config.toml
n_layer = 10
norm_eps = 1e-06
init_std_qkv = 0.033
beta1 = 0.9
warmup_steps = 200
batch_tokens = 65536
Each number is 50 + 10 x the weight over its row's rms, rounded and kept within 0 to 99. Layers, rows and columns count from 0. The size before them is the row's rms in percent of the matrix's.

# up: layer 6 MLP up, 2240x448, rms 0.115, rows 1742-1772, columns 0-111
# down: layer 6 MLP down (transposed), 2240x448, rms 0.0258, rows 1742-1772, columns 0-111
up1742 099:48 50 56 68 41 30 48 53 39 46 58 48 50 40 47 38 60 61 61 58 41 51 61 46 64 53 47 47 28 51 48 61 54 33 39 61 41 44 54 61 62 36 45 43 56 52 58 53 29 62 50 52 55 63 50 48 57 44 47 43 53 39 50 50 54 61 41 77 49 36 39 55 37 51 38 39 48 45 53 55 41 47 46 39 49 25 65 52 35 53 46 40 58 46 46 48 63 36 42 62 64 50 65 59 52 47 69 38 50 21 57 45
down1742 098:45 53 38 39 45 40 82 47 48 63 36 45 57 34 57 45 64 39 50 46 49 54 51 55 52 47 49 59 40 27 44 43 44 47 50 56 57 56 39 29 43 50 59 54 39 44 64 49 60 62 29 39 44 67 57 32 51 32 48 37 57 49 47 52 70 53 45 37 41 56 51 51 42 39 44 41 58 48 54 49 53 42 48 54 73 52 41 59 49 51 49 58 49 36 58 27 71 58 23 36 29 59 53 44 45 60 41 48 44 52 45 50
up1743 101:71 37 47 48 42 65 52 56 63 46 65 41 68 48 58 52 52 52 49 52 61 24 70 44 34 62 67 52 56 64 52 32 36 54 40 51 31 48 48 45 44 51 38 35 56 54 55 39 51 62 60 48 59 65 28 73 53 38 30 51 47 65 36 64 57 39 48 57 44 54 53 53 51 57 63 36 47 47 53 48 68 33 45 32 45 69 59 34 67 54 36 30 43 48 61 39 42 46 36 55 59 57 61 46 45 42 57 53 39 37 68 56
down1743 103:52 66 54 48 53 42 57 48 40 44 41 75 69 55 44 58 55 46 52 35 57 46 39 55 51 39 45 58 40 32 53 63 61 49 54 70 43 50 37 51 54 60 58 53 55 41 62 56 60 57 47 62 59 33 62 48 60 43 53 47 60 41 47 61 64 47 57 54 42 55 59 52 56 67 44 49 58 50 48 72 49 59 50 65 60 40 57 51 49 57 43 40 49 47 36 66 68 45 53 43 57 22 38 42 45 57 74 61 31 52 54 52
up1744 094:50 58 37 53 38 56 64 39 51 58 43 70 51 50 36 48 45 49 49 60 46 54 50 33 57 55 48 55 42 36 36 54 33 46 61 62 38 35 54 53 58 70 45 45 52 43 53 50 48 39 46 52 56 50 47 52 69 42 52 28 62 58 50 48 70 43 50 38 56 56 37 51 48 45 56 43 44 55 48 50 44 42 47 69 44 35 61 46 54 41 61 42 68 47 40 43 56 55 70 68 53 38 67 30 73 61 39 40 47 66 64 57
down1744 096:45 36 57 49 47 38 48 46 50 61 42 46 44 39 60 60 59 64 68 66 45 67 44 61 54 33 53 47 52 48 55 70 49 38 39 28 52 56 36 71 44 51 41 54 71 59 32 47 75 49 38 54 69 37 47 55 42 47 53 58 49 53 64 40 61 47 60 43 45 42 67 53 40 59 57 53 68 64 39 51 53 36 48 49 63 61 44 65 72 54 39 55 43 40 63 61 64 58 55 45 55 40 41 40 53 19 52 30 52 26 44 50
up1745 098:47 45 36 51 39 47 31 40 34 64 50 42 59 45 29 49 35 46 58 60 52 29 47 59 51 51 48 47 61 48 43 56 37 46 41 46 57 31 43 53 51 63 44 45 37 61 45 37 70 62 53 43 50 47 57 52 58 57 48 68 64 47 45 66 78 61 65 38 59 66 52 51 59 50 36 70 44 44 48 49 61 46 42 51 45 66 65 52 44 55 43 47 30 53 60 51 30 41 57 45 49 55 60 46 61 45 52 49 45 32 42 44
down1745 093:47 52 71 49 49 46 58 47 61 48 31 69 50 34 63 58 44 63 53 47 49 42 50 44 49 58 37 63 45 70 53 59 44 61 47 56 25 53 63 43 54 42 47 54 53 49 59 39 54 46 52 53 45 37 55 51 52 62 45 47 53 60 57 55 52 54 47 62 61 33 41 67 52 52 51 43 35 44 57 59 57 55 41 44 52 58 51 67 43 66 62 48 48 58 37 47 68 51 43 59 57 31 45 63 41 56 40 53 53 53 46 45
up1746 101:47 40 54 47 27 43 67 64 64 57 47 56 43 63 48 69 59 27 59 44 32 44 58 50 35 63 48 35 48 42 49 60 58 41 39 41 67 54 39 58 62 42 44 54 53 50 42 65 65 53 55 45 47 63 52 55 71 48 32 53 61 40 46 56 33 44 40 65 58 60 54 41 27 53 56 44 50 58 64 42 73 68 29 28 30 44 50 60 40 57 55 71 49 63 25 46 49 49 53 59 52 48 62 50 56 59 36 55 48 65 52 57
down1746 101:45 64 52 46 55 54 31 53 63 36 44 32 55 31 58 54 54 55 53 60 50 57 48 46 59 51 37 61 43 62 67 46 59 61 58 60 37 60 52 46 46 51 34 55 51 48 39 50 50 52 57 41 55 39 58 62 44 42 60 48 47 55 53 52 58 62 49 46 50 50 30 51 76 49 56 65 42 40 40 68 27 53 63 53 50 42 50 50 52 36 67 40 62 59 56 77 67 42 60 30 57 55 44 36 53 31 59 55 59 34 40 65
up1747 101:68 54 35 58 47 46 47 37 40 72 24 62 61 30 46 50 27 29 62 47 47 32 72 38 40 50 47 46 66 35 47 57 59 39 51 39 58 65 59 57 50 63 46 37 69 44 56 45 44 32 37 66 65 59 64 57 55 33 38 51 44 47 64 51 61 46 46 37 53 59 43 36 56 41 54 48 38 51 57 53 50 44 43 59 47 44 51 36 55 58 42 42 53 52 38 35 35 41 40 45 56 40 55 64 50 46 48 32 37 54 61 31
down1747 100:53 44 54 48 33 58 68 58 51 50 56 62 46 57 50 44 63 64 44 54 62 43 47 53 47 48 49 53 49 50 62 36 43 54 56 66 53 53 43 60 45 50 63 56 46 34 37 67 38 54 54 64 44 64 62 44 51 47 49 52 44 50 25 40 56 59 61 52 51 31 38 56 45 62 64 64 41 50 48 53 51 67 56 49 55 52 54 65 34 55 42 52 60 29 65 50 49 56 69 55 61 69 48 70 52 41 33 56 56 45 50 47
up1748 105:29 39 71 35 44 41 65 53 40 50 60 65 62 48 37 51 53 34 41 62 43 48 51 39 42 40 42 42 68 40 58 50 43 38 67 51 61 44 38 73 60 80 50 58 34 58 55 56 42 48 60 58 43 57 46 46 53 46 46 76 47 41 62 73 36 50 40 49 53 43 61 46 59 61 59 61 37 55 47 53 36 54 66 42 66 34 57 65 48 51 41 56 47 56 59 51 54 50 68 57 49 61 49 47 40 51 54 44 51 44 58 45
down1748 103:56 49 52 53 38 48 40 49 52 57 60 59 38 52 57 30 65 60 46 45 35 47 63 43 65 72 41 39 48 61 58 61 48 74 42 52 64 45 32 49 46 50 56 42 63 42 41 46 50 47 43 56 52 60 56 57 50 46 64 56 36 40 49 46 54 50 45 57 41 68 56 68 49 40 27 44 45 51 37 36 56 42 79 38 30 36 47 50 50 46 53 45 62 33 50 55 42 47 51 48 48 45 49 59 55 28 53 55 66 64 56 62
up1749 095:62 38 42 40 45 58 52 48 63 40 58 49 47 52 53 43 60 61 61 53 27 47 60 57 41 66 49 35 45 58 67 61 60 46 56 68 43 59 39 63 41 55 58 40 61 47 45 53 46 67 44 59 66 69 62 35 57 41 50 45 65 55 50 52 59 29 41 43 65 55 29 53 45 58 44 59 45 41 56 29 47 50 28 51 61 49 36 41 37 43 61 47 33 62 33 63 56 57 37 37 56 49 45 52 36 46 52 51 55 53 53 61
down1749 094:43 64 43 49 23 28 64 44 49 45 40 58 57 42 46 51 41 57 58 45 57 47 30 36 48 46 71 52 53 23 45 33 61 61 42 37 40 47 46 46 49 48 41 47 47 48 50 54 49 52 60 38 45 60 47 68 56 56 43 48 43 43 57 47 43 47 65 44 54 55 65 65 50 52 55 48 43 61 69 32 57 27 47 69 56 37 50 58 62 53 36 49 52 43 32 64 47 38 54 60 42 56 26 65 55 47 51 49 40 61 36 47
up1750 099:45 43 55 56 49 43 60 54 48 49 35 34 50 54 44 49 49 60 59 64 43 47 65 61 53 63 53 49 63 45 66 48 49 59 35 52 68 48 48 48 41 42 56 49 42 48 52 64 30 51 59 50 52 65 81 38 41 49 37 56 57 40 63 61 59 53 67 62 69 54 41 58 65 56 63 45 48 54 63 60 32 24 60 49 47 32 44 53 45 35 58 49 62 50 58 34 44 51 44 49 75 57 45 49 57 44 27 28 65 41 39 31
down1750 097:74 47 54 36 48 76 43 52 65 31 72 55 62 37 39 47 61 63 31 52 43 51 45 56 54 52 62 51 61 52 54 36 46 52 83 58 44 38 49 46 47 47 57 57 70 63 50 58 51 47 65 58 57 41 47 51 39 37 51 60 44 50 64 53 44 45 53 59 49 46 59 49 35 35 67 54 62 45 45 43 54 55 47 60 49 40 70 44 62 38 34 64 25 52 54 52 59 46 59 52 43 31 57 54 44 60 57 66 45 64 46 65
up1751 107:37 40 52 50 54 48 53 62 51 54 60 60 52 56 51 62 65 60 73 59 32 39 43 52 46 45 33 46 39 59 37 47 59 42 57 35 63 34 32 54 41 20 68 50 44 50 46 80 53 50 48 53 49 53 39 64 57 42 56 48 47 52 57 43 46 59 49 43 64 46 38 51 34 51 50 55 46 54 37 32 60 51 38 45 52 44 58 44 39 62 71 57 42 41 57 70 60 54 64 65 56 61 62 60 73 38 71 51 46 58 46 64
down1751 099:55 37 53 69 63 57 58 44 59 35 50 44 34 45 48 59 51 49 40 46 56 39 53 53 54 42 45 55 54 35 43 69 45 59 58 67 56 57 60 46 56 54 34 27 57 59 53 47 60 38 45 58 51 37 52 51 55 68 44 33 63 42 53 57 49 50 56 67 54 51 40 60 48 59 53 53 48 29 57 58 67 39 71 61 57 47 32 37 34 54 62 57 59 50 60 51 42 58 47 57 39 61 41 64 39 38 39 54 54 43 64 53
up1752 100:61 60 50 59 51 43 49 45 55 47 54 62 45 58 45 39 69 56 58 51 65 59 54 54 65 54 56 59 56 50 24 54 46 56 64 39 47 53 63 53 40 50 54 49 68 35 55 64 36 54 43 65 52 64 56 39 47 46 50 58 49 51 39 48 57 28 61 51 59 54 44 38 48 63 48 50 46 57 64 48 45 56 58 66 51 55 40 45 34 46 36 38 53 58 38 73 45 49 50 51 52 68 52 49 61 39 39 50 44 64 67 53
down1752 100:57 39 53 46 27 57 43 44 33 61 46 66 35 57 44 54 57 46 25 42 51 41 56 51 43 48 36 55 65 56 67 51 48 50 51 43 44 55 56 40 62 41 46 31 50 47 54 30 49 46 62 32 39 47 47 61 49 66 31 48 55 48 59 63 44 62 66 52 41 42 66 51 39 39 51 63 73 43 65 47 61 39 38 53 61 51 54 49 48 47 39 41 53 38 49 45 34 39 54 61 45 43 51 59 43 42 49 41 72 72 36 49
up1753 099:33 58 39 55 52 47 55 37 44 51 63 57 57 46 63 51 65 52 55 43 31 41 49 48 61 44 57 51 48 43 53 72 39 42 40 40 57 45 56 54 30 57 53 67 55 59 48 39 30 20 39 40 49 51 49 57 59 50 42 56 71 50 39 44 42 40 46 52 45 45 69 38 61 63 42 37 53 51 47 64 49 63 43 45 55 45 57 52 36 42 51 32 34 51 48 51 51 57 57 42 44 62 35 44 55 34 64 23 45 58 42 55
down1753 098:70 45 56 47 46 55 42 58 49 43 31 53 46 59 62 34 68 51 51 55 54 31 20 55 42 58 46 44 37 43 52 39 35 52 46 57 45 47 64 29 57 34 50 44 40 54 50 40 34 44 53 68 38 47 41 62 28 41 46 58 44 47 42 36 46 52 40 52 39 60 38 66 42 36 49 57 57 52 59 48 46 41 47 53 57 29 67 53 56 68 47 52 47 39 46 63 53 55 43 66 58 47 47 56 54 54 51 41 48 39 56 43
up1754 104:52 56 44 42 46 55 54 55 44 41 53 54 52 53 36 51 61 62 48 46 40 31 40 58 59 64 37 49 54 58 53 51 50 51 44 57 52 60 37 57 47 52 34 47 52 47 61 60 56 48 43 51 50 64 40 57 64 50 57 56 60 50 51 59 54 53 49 52 31 44 38 50 51 49 39 55 53 59 39 51 54 42 25 56 61 67 51 50 52 57 54 46 62 66 44 66 48 51 55 35 35 39 27 34 55 45 65 61 54 43 40 53
down1754 108:44 52 44 41 46 74 58 57 52 34 56 50 55 37 46 55 43 39 47 70 80 54 45 32 52 51 44 60 37 44 55 41 54 52 63 57 56 65 56 49 39 17 60 51 50 53 55 47 52 49 64 23 39 46 55 48 59 52 68 41 54 46 48 71 45 61 66 41 50 66 57 61 48 31 58 41 38 48 53 69 49 64 56 33 56 43 65 50 65 33 42 56 55 50 64 53 58 46 36 49 55 67 64 44 43 69 49 34 40 62 35 43
up1755 100:38 44 46 54 58 49 51 41 68 42 52 52 56 55 55 43 27 57 49 51 45 41 59 40 56 49 51 60 56 57 45 50 58 54 28 69 36 51 46 38 51 60 61 61 32 50 52 44 48 49 71 53 43 56 56 53 51 44 69 52 44 46 45 40 49 49 46 60 53 51 52 68 57 55 52 70 54 45 55 54 69 43 51 56 49 44 62 61 65 53 42 55 55 44 38 42 68 30 49 52 38 44 38 55 52 49 42 53 54 61 53 48
down1755 108:58 46 65 63 51 46 63 39 25 52 55 55 43 48 54 45 51 39 47 46 61 50 49 69 36 46 56 61 56 30 52 38 54 38 67 53 61 34 55 63 62 55 53 47 47 36 51 59 55 52 59 51 46 57 43 49 60 43 44 57 64 39 47 40 64 51 61 50 47 46 51 59 51 61 57 45 46 45 47 55 36 55 47 60 54 36 40 61 33 35 47 40 54 54 33 53 43 68 49 49 54 57 50 57 58 52 46 56 48 34 52 52
up1756 096:35 44 46 48 58 35 66 57 64 57 50 35 60 57 45 49 55 69 46 24 55 57 51 35 54 54 36 35 57 61 51 42 51 48 51 61 53 49 70 55 43 46 40 64 57 37 57 44 48 64 61 53 47 67 43 53 45 59 73 35 41 56 45 52 51 39 56 61 56 45 31 61 56 47 56 42 68 72 40 42 46 46 45 31 39 47 48 33 51 58 43 56 46 37 41 47 37 47 60 35 48 52 41 45 44 53 47 51 59 58 66 40
down1756 097:53 43 42 43 32 50 40 26 44 28 61 51 36 37 50 69 63 46 45 55 31 47 65 52 55 51 53 54 41 59 48 63 58 52 55 63 33 50 49 46 55 43 60 38 50 50 48 54 48 78 50 44 37 37 56 47 47 59 26 47 49 42 46 30 57 56 52 47 47 54 56 36 43 65 59 44 45 50 39 46 42 66 60 30 42 53 38 58 52 47 55 50 60 63 43 34 42 65 52 43 38 38 59 47 60 31 40 47 45 38 50 51
up1757 095:50 38 48 48 52 62 46 63 51 49 58 56 39 40 50 47 64 53 49 48 56 52 46 64 65 51 44 61 29 62 51 54 52 58 54 57 31 46 58 62 53 47 63 58 44 17 32 50 49 50 50 55 39 49 57 31 33 45 49 54 38 66 53 45 72 40 47 33 50 31 53 52 54 49 41 48 63 44 65 49 44 48 44 55 20 46 39 59 45 39 49 54 59 37 37 68 57 72 45 40 38 38 64 41 38 47 48 42 64 56 56 42
down1757 099:41 58 60 48 58 36 53 51 55 59 35 58 55 48 41 48 24 58 53 68 63 33 46 43 50 45 58 53 58 44 62 57 49 47 60 33 59 40 45 51 50 64 68 46 51 49 62 41 38 65 50 46 53 56 37 45 65 48 38 45 49 50 52 57 39 44 34 48 65 60 47 60 50 42 42 48 40 59 40 50 60 61 35 50 41 65 37 41 72 43 45 54 33 48 51 64 59 40 71 49 53 65 31 53 64 60 49 47 49 57 42 58
up1758 098:44 62 44 55 40 66 53 48 44 62 43 32 65 66 55 57 54 69 53 52 64 56 42 40 62 66 59 49 63 51 42 58 54 62 57 39 48 45 43 32 53 45 61 51 64 59 48 55 68 50 48 53 51 48 52 55 55 55 35 57 42 32 61 50 43 55 38 56 35 61 42 48 55 53 32 65 52 48 34 45 57 59 57 55 55 41 58 58 31 49 40 42 57 60 44 32 48 55 61 39 62 31 62 44 62 55 38 55 42 58 53 38
down1758 096:50 51 59 41 47 50 47 45 51 41 47 64 61 43 49 56 42 69 67 40 44 50 58 36 66 36 41 40 58 54 52 54 45 43 65 67 56 38 29 65 48 64 46 53 48 43 56 50 54 48 70 53 39 51 33 58 53 39 51 55 57 48 43 47 37 60 40 55 54 50 48 41 73 39 58 57 51 52 44 42 41 40 46 67 50 66 58 48 43 53 40 62 55 71 46 43 63 57 59 42 48 50 45 63 43 44 42 36 65 53 43 50
up1759 097:50 62 54 50 56 40 45 58 37 66 29 37 46 52 37 54 66 65 47 40 60 67 43 33 42 46 52 37 47 46 58 34 51 29 47 51 55 40 33 49 49 39 50 66 50 43 55 52 46 56 52 40 66 60 29 43 47 40 50 35 49 51 69 61 46 49 54 56 61 59 48 37 45 45 40 42 51 44 42 42 54 56 53 71 66 51 42 58 36 45 59 38 45 47 35 76 36 39 66 45 63 59 28 55 65 56 42 60 35 72 62 63
down1759 098:53 32 44 47 51 53 57 39 74 45 61 53 34 50 47 53 52 26 76 59 51 40 45 49 43 47 64 53 67 50 37 71 51 44 55 45 53 62 50 44 59 55 63 52 50 45 54 48 53 54 58 48 50 53 41 60 42 57 50 35 56 52 50 53 52 40 54 66 52 42 46 68 45 43 43 58 32 43 45 53 39 56 34 58 59 56 54 54 62 59 48 49 48 47 55 54 47 64 43 63 47 55 68 70 45 35 36 60 49 46 61 35
up1760 093:66 52 51 47 42 67 59 41 52 63 40 54 73 45 44 62 46 54 36 51 42 49 72 44 48 58 60 59 45 50 52 71 68 42 41 56 47 36 41 57 29 63 50 46 46 63 32 61 54 65 57 59 52 53 51 49 56 48 54 62 53 52 52 56 64 57 44 56 65 61 51 34 56 60 63 43 40 39 48 38 32 47 53 61 51 56 28 67 45 50 48 45 30 47 51 47 42 62 52 54 39 77 51 48 45 43 36 52 52 68 71 39
down1760 096:51 65 53 65 40 35 50 41 64 50 54 39 72 39 61 39 26 67 68 40 59 46 44 58 47 52 48 28 41 53 53 38 40 42 48 40 48 38 37 37 49 51 34 39 58 62 48 58 55 38 47 63 48 49 37 46 54 46 50 54 65 52 67 55 49 44 48 60 51 56 40 44 68 51 51 43 59 39 52 49 58 36 28 34 57 60 68 54 61 44 46 61 59 51 59 54 64 34 64 49 45 46 58 45 46 63 65 55 51 50 60 41
up1761 098:43 59 44 52 55 53 65 40 56 68 53 45 56 38 59 38 53 46 64 54 53 46 39 58 70 45 30 49 53 45 30 52 26 33 26 46 42 31 43 55 45 43 62 59 62 63 57 49 40 23 49 45 52 45 55 33 44 48 53 58 49 59 52 51 64 48 34 52 50 55 44 36 45 45 46 34 44 57 62 46 63 50 49 42 30 44 43 45 59 49 48 43 74 43 39 76 28 52 41 55 40 48 26 60 66 50 48 49 42 47 40 46
down1761 105:39 51 53 47 62 51 60 54 52 57 35 46 36 62 45 39 44 56 57 50 34 48 49 56 34 24 49 36 41 53 67 49 71 42 43 65 43 73 59 41 53 70 52 30 44 42 41 59 47 59 51 52 37 55 45 51 67 64 54 46 51 31 43 47 32 43 51 61 43 37 62 52 64 52 63 60 54 52 58 43 45 56 52 48 52 35 53 57 58 59 44 65 40 46 49 46 60 49 56 52 45 51 66 37 43 46 43 47 60 49 54 48
up1762 102:40 36 56 48 72 50 28 54 50 38 52 60 56 44 49 56 60 57 40 66 32 38 55 51 60 54 64 32 38 83 65 65 53 56 46 56 31 75 62 50 50 36 43 38 63 56 48 36 63 42 57 65 53 40 49 50 45 39 42 49 39 25 60 34 34 45 30 53 63 59 59 53 55 45 44 64 43 54 59 48 37 52 50 49 52 71 62 60 70 54 45 60 38 37 53 53 40 44 60 49 53 51 54 44 33 34 60 46 61 53 61 50
down1762 100:50 54 47 54 42 46 61 53 58 52 40 45 43 51 52 37 54 55 59 34 51 51 67 68 42 54 33 42 67 48 53 66 54 51 50 54 75 44 56 43 60 62 39 52 62 38 42 47 39 52 47 42 45 42 55 47 46 51 52 37 68 41 41 52 45 49 62 45 41 65 49 54 50 53 58 50 62 47 43 45 51 25 54 52 46 48 44 47 46 55 52 69 45 43 46 41 33 41 47 39 55 43 43 59 61 40 31 52 44 65 54 83
up1763 096:46 44 47 43 48 64 32 60 52 39 56 35 59 52 56 49 50 52 62 49 62 50 52 51 46 62 59 60 49 53 69 39 56 46 26 47 40 47 42 50 41 38 58 61 64 59 63 55 63 38 38 65 62 55 62 44 48 54 54 42 44 53 29 49 41 63 57 45 53 57 62 52 71 55 69 61 58 55 53 87 53 44 53 46 42 61 38 42 56 52 42 52 60 62 52 60 46 41 54 44 44 21 52 44 43 55 32 48 54 28 52 58
down1763 094:50 50 40 31 42 55 76 53 54 48 42 50 51 24 31 46 54 53 48 51 42 39 63 63 37 74 44 50 44 43 54 64 49 46 65 62 59 53 51 53 61 39 51 50 65 46 44 38 48 55 56 41 46 29 34 47 53 49 40 52 54 49 49 46 44 55 58 62 45 59 68 45 27 56 31 50 43 52 53 27 43 68 55 37 32 43 52 73 44 58 62 46 47 23 55 58 53 55 57 63 50 64 34 59 62 54 59 57 52 62 64 38
up1764 100:54 44 38 54 43 47 48 51 62 56 68 50 52 47 55 52 48 46 41 61 49 62 33 42 51 53 75 66 46 40 46 51 56 49 37 57 54 56 45 52 51 43 63 38 73 51 37 63 46 51 57 60 47 73 57 25 39 57 51 43 55 50 54 39 52 75 30 36 44 65 47 35 53 37 48 47 52 64 29 64 43 34 48 43 43 53 49 63 67 59 55 50 48 46 42 42 51 53 51 64 48 49 50 31 62 48 43 68 49 33 71 24
down1764 100:45 46 57 57 54 35 54 48 41 63 50 36 44 38 53 31 63 57 61 65 48 69 55 57 49 56 54 45 49 41 51 51 62 30 52 45 47 49 56 71 40 54 49 59 55 42 47 45 38 38 41 18 64 38 67 57 46 46 52 64 50 39 54 60 51 48 32 70 44 65 54 61 34 54 37 59 55 42 54 45 53 63 50 52 43 44 44 40 49 48 44 34 48 40 37 46 52 37 68 52 56 51 54 60 73 49 61 51 55 49 51 57
up1765 096:40 61 55 46 44 45 77 55 50 54 40 58 38 43 60 47 66 72 65 37 52 45 48 67 60 48 54 54 52 55 44 44 45 56 35 48 31 45 46 45 55 44 60 56 58 53 41 55 57 44 65 52 54 33 52 61 47 50 45 52 66 60 44 50 61 32 62 44 55 44 39 42 54 56 70 67 37 41 51 56 57 60 38 51 41 48 49 65 52 43 42 32 32 50 36 59 48 53 56 45 43 40 48 61 71 51 43 73 51 52 46 31
down1765 103:65 57 60 39 76 52 44 51 56 51 53 50 37 47 57 41 61 36 48 51 58 58 39 25 44 51 52 51 39 50 38 54 48 53 66 44 50 40 61 48 50 64 45 49 43 51 45 56 36 68 48 54 45 47 46 59 57 56 54 66 65 47 59 43 39 62 47 51 40 46 71 47 40 38 34 42 53 61 65 53 47 37 41 57 60 68 41 28 45 53 43 58 44 33 61 41 61 61 45 44 60 64 48 37 36 51 47 56 40 44 43 43
up1766 096:43 51 52 62 48 64 50 48 52 50 32 35 68 47 42 54 47 40 52 65 34 62 52 41 50 59 44 36 60 44 37 37 62 60 66 57 40 35 44 49 42 40 43 50 39 63 43 66 54 55 47 40 63 55 50 66 44 54 53 61 57 60 44 72 33 60 50 63 59 54 52 53 62 76 54 71 39 61 51 45 38 37 44 39 34 64 45 39 38 51 51 52 38 49 45 52 66 55 47 48 57 36 55 54 59 37 38 68 77 49 65 36
down1766 098:34 45 49 40 57 50 65 40 45 40 45 59 44 65 50 37 57 61 52 56 44 58 51 33 59 52 63 72 42 35 31 36 67 48 49 30 49 57 44 31 46 52 33 34 58 53 66 52 58 40 44 61 46 49 43 39 63 50 54 46 52 38 37 62 47 44 49 62 64 54 57 55 19 51 34 50 49 53 42 64 36 68 68 40 59 59 49 62 54 51 35 55 51 46 59 28 52 52 55 54 71 39 63 42 38 39 50 43 33 52 66 61
up1767 097:45 41 55 30 72 31 53 48 53 63 30 59 53 53 57 44 36 55 42 60 43 48 30 55 39 50 51 50 47 56 34 71 57 52 31 51 66 60 39 55 41 50 44 50 64 47 72 55 50 73 45 52 74 37 73 61 41 44 35 42 61 38 38 38 65 48 50 49 66 48 36 45 50 75 62 72 42 48 50 46 50 34 51 44 57 56 51 56 51 40 52 47 38 49 44 55 50 59 56 55 51 46 41 69 62 48 28 34 57 64 58 47
down1767 097:51 59 48 44 41 49 48 54 67 33 45 46 64 53 44 43 66 59 60 44 67 35 58 44 42 57 60 67 39 44 60 37 53 42 58 61 43 69 51 59 43 51 46 43 43 67 55 60 42 35 39 45 55 52 44 58 56 62 64 43 63 55 50 35 42 44 45 41 51 52 53 54 51 45 34 38 63 52 45 45 53 33 45 48 42 54 44 29 58 40 64 62 61 41 61 54 43 42 48 51 44 16 55 49 46 43 41 49 41 58 56 51
up1768 099:47 41 47 53 48 60 59 45 25 51 54 38 53 35 41 35 48 50 44 25 42 31 47 45 25 57 58 59 61 58 32 44 61 54 53 55 58 54 64 47 36 52 67 54 42 54 43 65 60 50 58 60 39 45 54 60 33 48 61 46 61 46 45 52 57 60 39 49 42 61 48 62 36 39 62 35 52 52 48 63 53 59 32 41 49 36 35 74 59 54 62 50 38 49 30 32 51 44 42 48 47 48 55 60 56 44 57 51 47 40 58 53
down1768 100:57 52 40 64 71 41 37 55 73 50 47 55 29 45 64 47 56 27 50 53 51 47 64 71 43 62 66 45 54 44 65 34 47 44 40 65 39 54 60 46 69 39 40 38 45 62 57 26 42 41 40 39 42 51 45 63 49 72 59 36 50 46 56 47 54 32 40 57 50 46 49 52 50 54 49 60 47 39 51 51 39 61 36 47 45 53 60 40 49 39 44 52 30 63 49 49 47 52 41 37 55 50 46 55 43 54 40 34 31 48 59 64
up1769 100:61 49 45 55 49 50 44 35 45 59 46 60 52 60 52 48 57 38 40 37 52 46 58 64 51 54 48 53 37 40 28 54 39 56 61 54 66 42 67 60 49 39 44 38 48 63 50 40 48 30 64 50 62 57 53 43 68 71 53 34 58 54 57 41 44 35 38 33 63 47 52 44 56 50 44 63 44 45 66 43 46 57 50 47 33 65 63 53 52 52 65 46 54 57 45 53 51 46 49 54 40 64 33 75 37 51 54 59 43 62 40 64
down1769 099:49 48 46 48 50 61 43 64 68 49 43 54 48 51 44 57 55 44 51 46 60 43 43 45 42 27 70 72 61 56 68 41 45 48 34 55 68 51 54 60 50 60 59 44 43 50 55 49 44 60 57 44 62 48 45 49 43 47 48 52 57 53 47 42 58 54 58 49 39 51 60 39 46 67 64 45 60 62 56 52 58 52 41 57 69 45 42 42 54 53 49 41 48 70 47 50 56 50 42 45 47 62 68 61 44 55 57 42 50 43 63 42
up1770 098:63 26 58 51 59 43 42 38 45 72 45 46 47 60 38 37 53 53 48 38 46 60 35 49 55 62 30 75 45 46 39 59 51 37 41 70 39 49 27 49 42 46 40 46 30 56 52 51 61 37 36 52 67 44 43 50 59 44 40 61 48 49 38 63 70 48 64 44 48 51 40 61 51 58 41 63 61 42 54 35 57 51 60 56 51 43 31 39 55 61 39 57 56 40 39 51 54 41 36 52 67 47 25 35 58 63 75 50 51 53 41 54
down1770 101:59 74 57 44 62 49 41 53 49 44 57 34 53 47 38 60 53 38 60 47 46 39 57 64 45 62 45 36 55 47 33 55 60 59 51 43 24 56 75 45 60 44 47 67 35 39 30 47 45 42 63 71 47 51 63 54 44 57 63 43 42 58 36 40 58 21 22 41 69 39 36 61 47 60 70 51 36 45 64 61 56 41 55 44 57 56 60 52 59 54 65 35 59 37 43 43 55 71 52 54 49 41 66 60 48 24 56 60 46 48 38 58
up1771 097:42 57 52 50 52 61 50 46 49 48 46 52 57 64 59 69 35 49 57 47 52 50 62 61 58 36 50 69 42 59 57 53 32 69 54 59 45 40 42 62 60 43 60 45 55 59 46 52 46 50 64 58 53 40 51 48 62 42 35 53 49 55 57 44 39 51 61 61 72 52 68 47 36 39 65 36 56 38 65 56 38 56 60 42 51 39 50 56 43 56 55 29 56 43 71 35 55 32 50 35 47 59 43 47 54 37 48 63 52 39 54 48
down1771 093:55 45 43 34 54 47 58 50 60 56 40 52 59 41 59 37 59 44 45 54 39 43 30 51 40 39 48 56 49 69 39 50 39 44 60 58 53 40 30 54 47 57 58 39 39 34 56 58 35 66 53 62 42 35 54 36 35 66 61 42 46 61 49 67 62 39 52 75 51 67 56 52 75 55 64 56 34 59 27 42 51 55 43 33 46 42 55 59 55 53 58 45 57 69 43 55 42 43 36 39 40 53 53 49 44 49 72 36 44 42 55 62
up1772 101:53 57 56 37 65 46 56 39 72 51 49 56 41 52 61 54 55 43 58 61 37 43 53 60 64 68 48 47 66 56 55 68 53 53 53 70 56 40 63 58 42 46 47 58 52 64 19 26 46 45 57 46 57 44 59 54 60 52 52 55 46 49 50 49 55 64 62 53 58 59 39 54 51 40 42 51 65 38 62 57 47 51 62 39 44 32 42 59 59 61 44 47 39 47 50 55 51 51 55 49 31 63 45 60 33 55 44 58 40 48 33 60
down1772 097:45 62 49 45 40 41 40 41 59 51 53 46 47 57 65 46 46 58 61 62 72 64 51 60 37 57 68 47 34 47 47 53 52 43 74 58 29 45 52 48 58 67 63 48 39 58 52 40 56 46 57 44 41 66 32 58 36 45 27 53 43 58 52 61 51 51 52 63 50 39 51 43 49 44 66 61 72 51 41 54 41 44 50 56 32 48 58 67 42 52 58 52 40 60 47 56 39 41 44 55 60 63 58 38 52 42 35 50 61 48 49 52